Each number is 128 + 32 x the weight over its row's rms, rounded and kept within 0 to 255. Layers, rows and columns count from 0. The size above them is the row's rms in percent of the matrix's.

# layer 6 MLP up, 1536x192, rms 0.0596, rows 332-363, columns 48-95
size [100 115 104 102  76  93  90  92 109  94  87  88  86 105  97  89 110  87 102 104  95  88 104 105  92 102  86  95 103 109 118 101]
[[134 149  80  89 135 164 101 141 131 213 117 138 144  94 129 147 106 142 121 154 134 170 148 186 117 111 135 178 159 108  83 122 150 109 108 150 131 106 155 109 135 154 162 167  90 144 144 117]
 [118 106 189 142  80 119  92 120 103 208 117 196  99 134 192 117 171  81  74 123 119 140 157 133 122 151 121 142 155 145 143 187 125 137 135 150 153 145 174 130 130 138  90  88 149 183  99 152]
 [ 56 106  70 122 172 154 131 123 124 155 136 130 163 121  78 116 182 134 196 148 147 126 103  61 117 133 123 125 154 120 113  97 165  92  83 175 104 139 149 120 135 186 152 169  90 116 150 159]
 [ 69 169  99 124 119 135 153 155  54 178 118 143 121 128 157 161 121 140 180 126 129 131 174 134 137 128 109 165  93 119  96  83 106  92  91  64 141  67  95 166  98 151 170 151 116 108 132 113]
 [109 124 160  69  88 148 125 102  87 162 146 165 146 162  84  82 128 138 173 118 138 166 110 110 166  63 180 106  80  85 127 101 214  93  80 157 183  77 144 151 110 168 149  77 118 144  89 135]
 [110 137  98 148 127  83 108  89  91 126 120 140 108 154 100 100  89  93 207 122 144 166 104 152 131 178 139 157 103 135 189 140 149  92  87 153 148 168  98 126 166  84 124 121 124 184 110 156]
 [132  78 137 181 173 150  97 149  96 138 159 187 172 165 117 134 126 152  89 141 139 159 107 126  45 130 110 127  92 116 112  85 175  81 157  93 144 136 164 115  41 158 190 139 153 123 133 107]
 [100 161 192 159 148 147 134  96 153  92 138 107 152 135 152 138  45 156 117 159 109 180 154 183 128 150 124 101 155 155 144 103  64 129  93  24 161 172 113 143 149 191 177 120 132 137 152 103]
 [162 122  84 124 154  80   3 117 107 160 113 171 147 107 105  95 146  94 140 117 115 114 104 138  97 162 122 157 151  96 175 143 222  87 170 131 181  97 150 117  84 165 113 120 113 136 101 119]
 [ 98 110  87 145  89  84 131 131 138 134 132 152 103 107 106 132 141 102 113 173 139  80 133 104 161 141 194 132 148 115 135 145 175  76 140 145  98 159 159 137 138 124 122  97  99 133 144 144]
 [110 139 110 149  92 116 106 101  77 108 115 113 141 150 160 100 144 104 153 150 122 183 117  96 149  39  82 127 134 172 195 113 140 131 102 151 160 144 150 118 137 148 135 182 110 201  64 118]
 [ 96 112 214 101 172  85 136  76 137 101 181 119 159 156 132 143 103 143 141  78  93 162 151 139 178  83  84 144 117 149 180 103 168 107  91  89 141 129 176 123 137 125 143 155 129 113 204 115]
 [164 147 104 127 127 130 126 133 132  77 173 116 122 147 152  95 124  97 111 150 122 193 128 166 113  82 141 151 174 196 115 152 169 183 148 102 152 126 156 116 125 128 163 152 125 142 131  54]
 [151 122 143 143 131 170 129 108 116 215 144 128 155  84 127  63 132 114 102 115 185 128  91  94  85 152 160 139 216 124 130  99 160 187  86  99 120 179  83 139  79 113 166 132  89 159 144 153]
 [112 162 145 138 103 117 111 134  81 168 145 153 159 220 134 136 128 101 176 172 139 125 140 105 177 120 112 181 115 122  88 144 107 117 158  77 138 190  69 184 169 178 120 120 120 100 145 140]
 [143  90 182  65 104 103  85  73 107  78 143 153 116 157 102 131  54 151 209 133 118 139 124 111 138 134 156 124 146 155 113  78 127 137 115 110  99  99 110 132  92 118 182 184 178 120  83 130]
 [ 95 140 174  98  93  92  58  89 105 131 126 164 133 198 130  79 112 139  86 174 102 139 125  76 111 158 123 130 127 204 136 113  95  60 132 106 138 153  74 146 112 179 130  87 102 121 111  62]
 [117 176 125 141 131 172 104 198 139 131 146 161 120 122  74 168 145 169 123  89  89 148  83 140 156 102 177 159 108 103 151 127 148 153 111 151 139 137  94 106 117  97 149 118  97 142 139 167]
 [142  97 165 134 124 153 137 123 142 148 172 163 148 156 106  96  97 118 115 126 131 105 103 107 152  86 168 152 156 101 151 103 194 156 156  52 111 148 169 177  88  92 107 171 130 156 177 130]
 [ 95 138 127 127  68  96  77 135  86 105 158 117 119 169 131  85 117 133 137  94 101 110 122 128 118 100 124 147 109 146 192 139 155 137 132 178 160 138 142 127 158 120 178 225 149 180  61 107]
 [111 167 192 121 131 112 178 121  71 125 189 144 166 113 112 142  91 114 137 156 173 158  66  66  64  67  97 203  96  97 170 101 141 195 121 115  97 130 149 117  84 148 103 158  95 158 144  88]
 [ 53 130 103 106 121  86 145 167   5 138 153 132  81 128 137 150 115 119 135  92 166  67 120 128 112 192  90 131 123 139 166 125  98 129 130 127 182 107 104 110 132 126 142 148 145 205 124  65]
 [160 135 140  82 172 168 128 162  94 104 144 124  88 118 161 131 103  66 141 162 104 124 168  86 119 102 170 124 130 177 114 133 129 106 148 118 125 189  88 144 114 162  83 175 103 139 148 161]
 [ 84 180 136 144 126  87 134 186 123 146 158 135 192 145 140 106 132  82 166 160 193 110 130  76 110  76 147 176 163 167 125 185 184 118 153  18 133 135 155 101 155  92 184 100 120 105 193 133]
 [142 119 133 131 143  80  79 149  51 105 157 108 159  85 103 161  95 149 121 139 110 145 179 129 169 105 158 141 101  97 187 121 121  91 142  38 138 150 130 112 157 144 100 103 139 182 152  74]
 [ 65 123 155  74 130 150 132 145 153 107 136 174 117 124  79  91 184 118 156 164 165 125 129 153 132 125 144 101 114 102 165  97 160 132 180 174  91 158 157 165 128 129 120 126 110 104 188 140]
 [139  59 144 110 137 140 120  52 151 130 167 187 204 128 150 127  83 134 172 165 129 139 137 111 135 140 128 130 172 128 149 135 205 106 125 151 135 106 219 182 100 136 173  87 112 112 128 137]
 [ 72 123 101 182  46 121 149 137 130  68 108 212 143 155 161 129 109 112 103 134  45 211  92 114 143 169 134 103 151 148 136  97 129 152  96 145 125 112 163 121 146 173 117 121 142  94 158  56]
 [115 139 115  52  90  78 115  99 127 191 103 171 131 161 179 159  97 117 146 154  85 107 116 108 126 136 125 166 129 128 137 125 146 181 113 110 163  83 159  78 110  94 198 137 120 111 134 171]
 [137 152 109  67 153  96  80 160 140 162 127 159 124 175 116 155 156 163 110 122 148 114 141  95  80  71 176 192 126 126 170 133 111 111 103 136 177 140 133 126 112 119 148 157  75 165 138 135]
 [102 172 123 116 143 126  98 145  91  97 161 132 150 138 131 115 158  93 119 169 139 139 156 208 136 149 154 172 146 164 133 133 122 106  50 198 159 174 104 138 143 120 118 122  74 102 184 157]
 [118 153 126 143 148 112 144 175 130 142 139 127 136  92  85 147 179 138  88 193 144 158 169  92 144 120 154  81  58 138 202  70 136  79 142 128 130 170 115  76 164  98 109 109  66 133  68 171]]
# layer 6 MLP down (transposed), 1536x192, rms 0.0624, rows 332-363, columns 48-95
size [ 99 114 101 103  88 100  98  92 113  85  89  90  93 108  96  91 109 104 105  98  88  95 110 107  93  93  95  87 105 111 127 102]
[[149 148 225 108 130 130 154 135 117 112 126 121  75 158 145 112 110 132 140  72 104 157 162 139 214 197 145 113 118  88 148 108  88 131  78 166 135 127 140 117 155 128  72 115 175 139 147 168]
 [116 118  90  99 144  92  96 145 117  93 114 126 152 178  87 138 135 162 116 112 172 141 198 181 139 104  88 108 120 109 143 128 132  86 131 122  76 122  78 164 122  87 103 126 134 144 172 139]
 [163  89  84 202 129 139 128 154 129 154 108 107 151 159 167 155 157 110  34 112 127  47 101  95 133 148 188 194 155 142 134  96  73 191 132 126 144 158 127  56 119 127  96 146 174  84 151 149]
 [196 135 210  98 131 161 138  96 133 114 143 141 129 129 140  59  62 144 138  96  83 140 109 122  66 103 120 125 116 102  97 109 115 153 111 152 108 156  78 142 120 108  72  96 143 156 115 147]
 [136 150 102 145 162 147 102 122 106 148  98 131 117  83 145 165 124 169  97 126  86 137 129 140  94 139  85 137 152 153 131 128  68 152 163  84  89 190 115  87 159 116  78 140 144 103 122 118]
 [153  89 141 100 143 163 176  79 118 111 137 124 121 120 138 110 176 139  41 138  86 138  95 106 108 129 115 145  73 121  70 105 145 148 147 115 148 117 113 113 103 128 111 101  55  83 155 160]
 [143 134 166  49 107  65 105  65 161  81 157 118 119 114 157  99 151 178 208  71 105  91  80 182 170 145 145 121 153 155 116 148 109 151 133 131 123  96 130 149 139 129 120 128  87 151 107 154]
 [181 116 147  92 137  93 112 160 132 126 103 121 107 122 118 156 164 151 127 147 162  95 138 131 134 148 127 156 158  75 118 159 136  99  82 168 117 123  99 153 125 136 100 143 117  90 107 190]
 [156 193 136  94 122 231 178 157 169 166 132  99  85 153 138 111 115  75 119  91 111 165 131 130 118 176 123  77 131 143 141 108 142  89 133 134 101 138 152 148 123 120 140 179 104 138 115 139]
 [162 112 123 123 146 114 165 128 129 186 112 143 140 165 167 102 100 133 104 148 111  89 141 164 139 136 108  92 146  94 143 128 103 118 125 140 180 125 128 154 106  92 110 117 140 143  72 151]
 [186 105 142  87 106 141 110 150 141 135 137 126 154 179 124 179  91 148 122 187 108 146 112 126  49 158 122  99 156 133 150 132 137 149  91 145 147 168 127  89 132 104 111 108 143 141 122 130]
 [128 163  90 118 107 193  67 149  86 101 136 182 133 103  94  76 143 126 119 173 166  58 144  99 146 125 129 110 147 133  75 151 105 139 184 170 139 150 146 185 113 138  82 147 125 113 112 145]
 [101 100 160 147  82 167 154 112 116 114  65 140  96  79 106 125 119 127 130 133 127 123  86  86 158 180 121 159 109 116  96 147  92 132  76 176 124 166 116  82 124 102 127 101 120 132 110 170]
 [ 61 111 149 187 111 113 115 146 163  98 150 131 171  77 127 173 165 145 150 161 123 102  98 156 174 127 157 145 162  95  95 132 152 100 150 126 139 136 130 139 110  82 115 162 143 142 108 152]
 [162 172 135 115 158 199  93 160 143 146  75 106 137  96  90 141 145 121 141  70 141 190 163 178  39 176 147  69  98 147 162 149 158 135 100 129 142  66 150 106 107  85 161 131 141 112 101 111]
 [166 105  96  71 114  73 106 139  86 160  80  99 116 192 173 141 113 136  60 116 125 131  98 166 108  77  89 106  59 163 201 122 137  92 148 162 163 177 146  63 143 167 147  88 144 154  72  93]
 [201 135 107  92 107 188 131 150 127  81 137 122 169 106 107 157 139 176 121 155 145 170 132 109 139  87  95 128 145 130  98 189  99 144 169  80  76 169  93 146 134 127 115 142  73 178 120 102]
 [140  94 142  73 122  75  86 113 147 123 110 128 180 126 183 100 122  97  97 168 162  96  97 132 134 163  99 105 135 139  77 107 145 111  94 145 117 124 152 173 137 160  82  95 146 140  59 126]
 [147 107 122 178 108 119 173  81 149 169 142 121 153  73 144 151 142 147 112 183 123  99 116  75 118 120 132 157 118  95 141  98 150  97 143  73 157 140  58 109 143 112 155 112 137  98 134 144]
 [170 146 131  85 145 173 109 129  84 164  85 162 112 122 117 128  92 141 136 144 113 129 159 121  98 150  85 100 146 164 130 129 125 198 140  81 119  53 106  84 162 116 160 132 155  78 114 164]
 [126  77 127 139 155 113 138 161 188 134  90  77 158 122 128  98 156 141 176 128  65  88 133 220 179 220 162 133 168 135 107 120 143 152 122 104 125 123  51 134 153 165 144 178 150 129 157 148]
 [187 132 168 115 110 187 119 132 195  82 101 116 119 162 104 117 133  92 160 177 103 179 184  75 129 115 134 155 131 102 122 161 167  61 141 102 110 131 139 103 175 135 100 102 106 137 107 123]
 [111  70  68 109 128 148 114  94 139 125 142 141 106 146 114 113 141 129 129 153 151 114  91 111 127  56 113 168 125 156 154 218 140 134 162 174  96 135 158 142 149 145 125 104 128 128  99 144]
 [ 88 111 123 142 113 200 110  88 186  60 114 146 123 122 127 136 137 153 117 103 144 131 124 117 131 176 128 124  98  85 109 149  73 123 137 140 131 144  89 112 147 154 107  90 101 114  93 104]
 [124 145 146 120 148 193 139 114 165 142 154 137 120 103 104 138 158 104 136 123 151  99  44  63 109  70  91 160 149 166  72 158 156 150 147 193  74  87  65 119  89 132 173 171 124 147 135 126]
 [114 153 108 116 132 109 186 130 161 145 140 113 109 134 132 147 104 176 131 142 167 158 172 109 156  77 163 121  69 165 102 174 105 146 131 135 140 141  66 175 123 121 164 148 119 181 102 162]
 [101  96 102 117 149  84 107 170 136 166 163  63 136  92 160 123 109 151 124 115  94 113  82 139  56 151 160 173  91 136 140 183  84 165 116 162 163 172  61 189 102 128 176 100 128  73 161 113]
 [209 103 152 167 182  95  97 124  73 210 165 158  89 167 152 124 103 144 111  91 127 115 128 131 164 135 154 113 108  73 121 154  97 156 124 132 110  89 114  43  81 120 150 137 123 100  98 150]
 [113  94  86 126 134 129 110  81 136 181 130  47 185 100 182  87 195  86 105 138 138  97 109 148 124 144 124 200 154 213 121 140 154 151  73 177 116 141 145 186 163 109 151  92 100 116 150 147]
 [ 19 133  73 144 165 127 145 154  99 142 132 148 175  90  89 131 100 147 136 151 122 151 147 169 152  78 132 130 152 104 141 164 150 160 141 110 138 134 126 136  99 152 118 106 133  89 137  78]
 [ 97 109 136  97 118  66 102 167  60  91 147 142 103 127 143  58 127  78 165 155 127 154  97 220 123 143 155 112 166 120 126 166 122 174 111 178 133 118 100 151 133 143  89 159 126 137 141 106]
 [125 141 153 104 139 144  75 157 115 120 165  86 156 121 129 112 145  94 154  75 157 125 115 170 124 159 153 125 153 193 100 114 149  99 148  99 109  79 168 136 141 107 153 127 130 124 135  83]]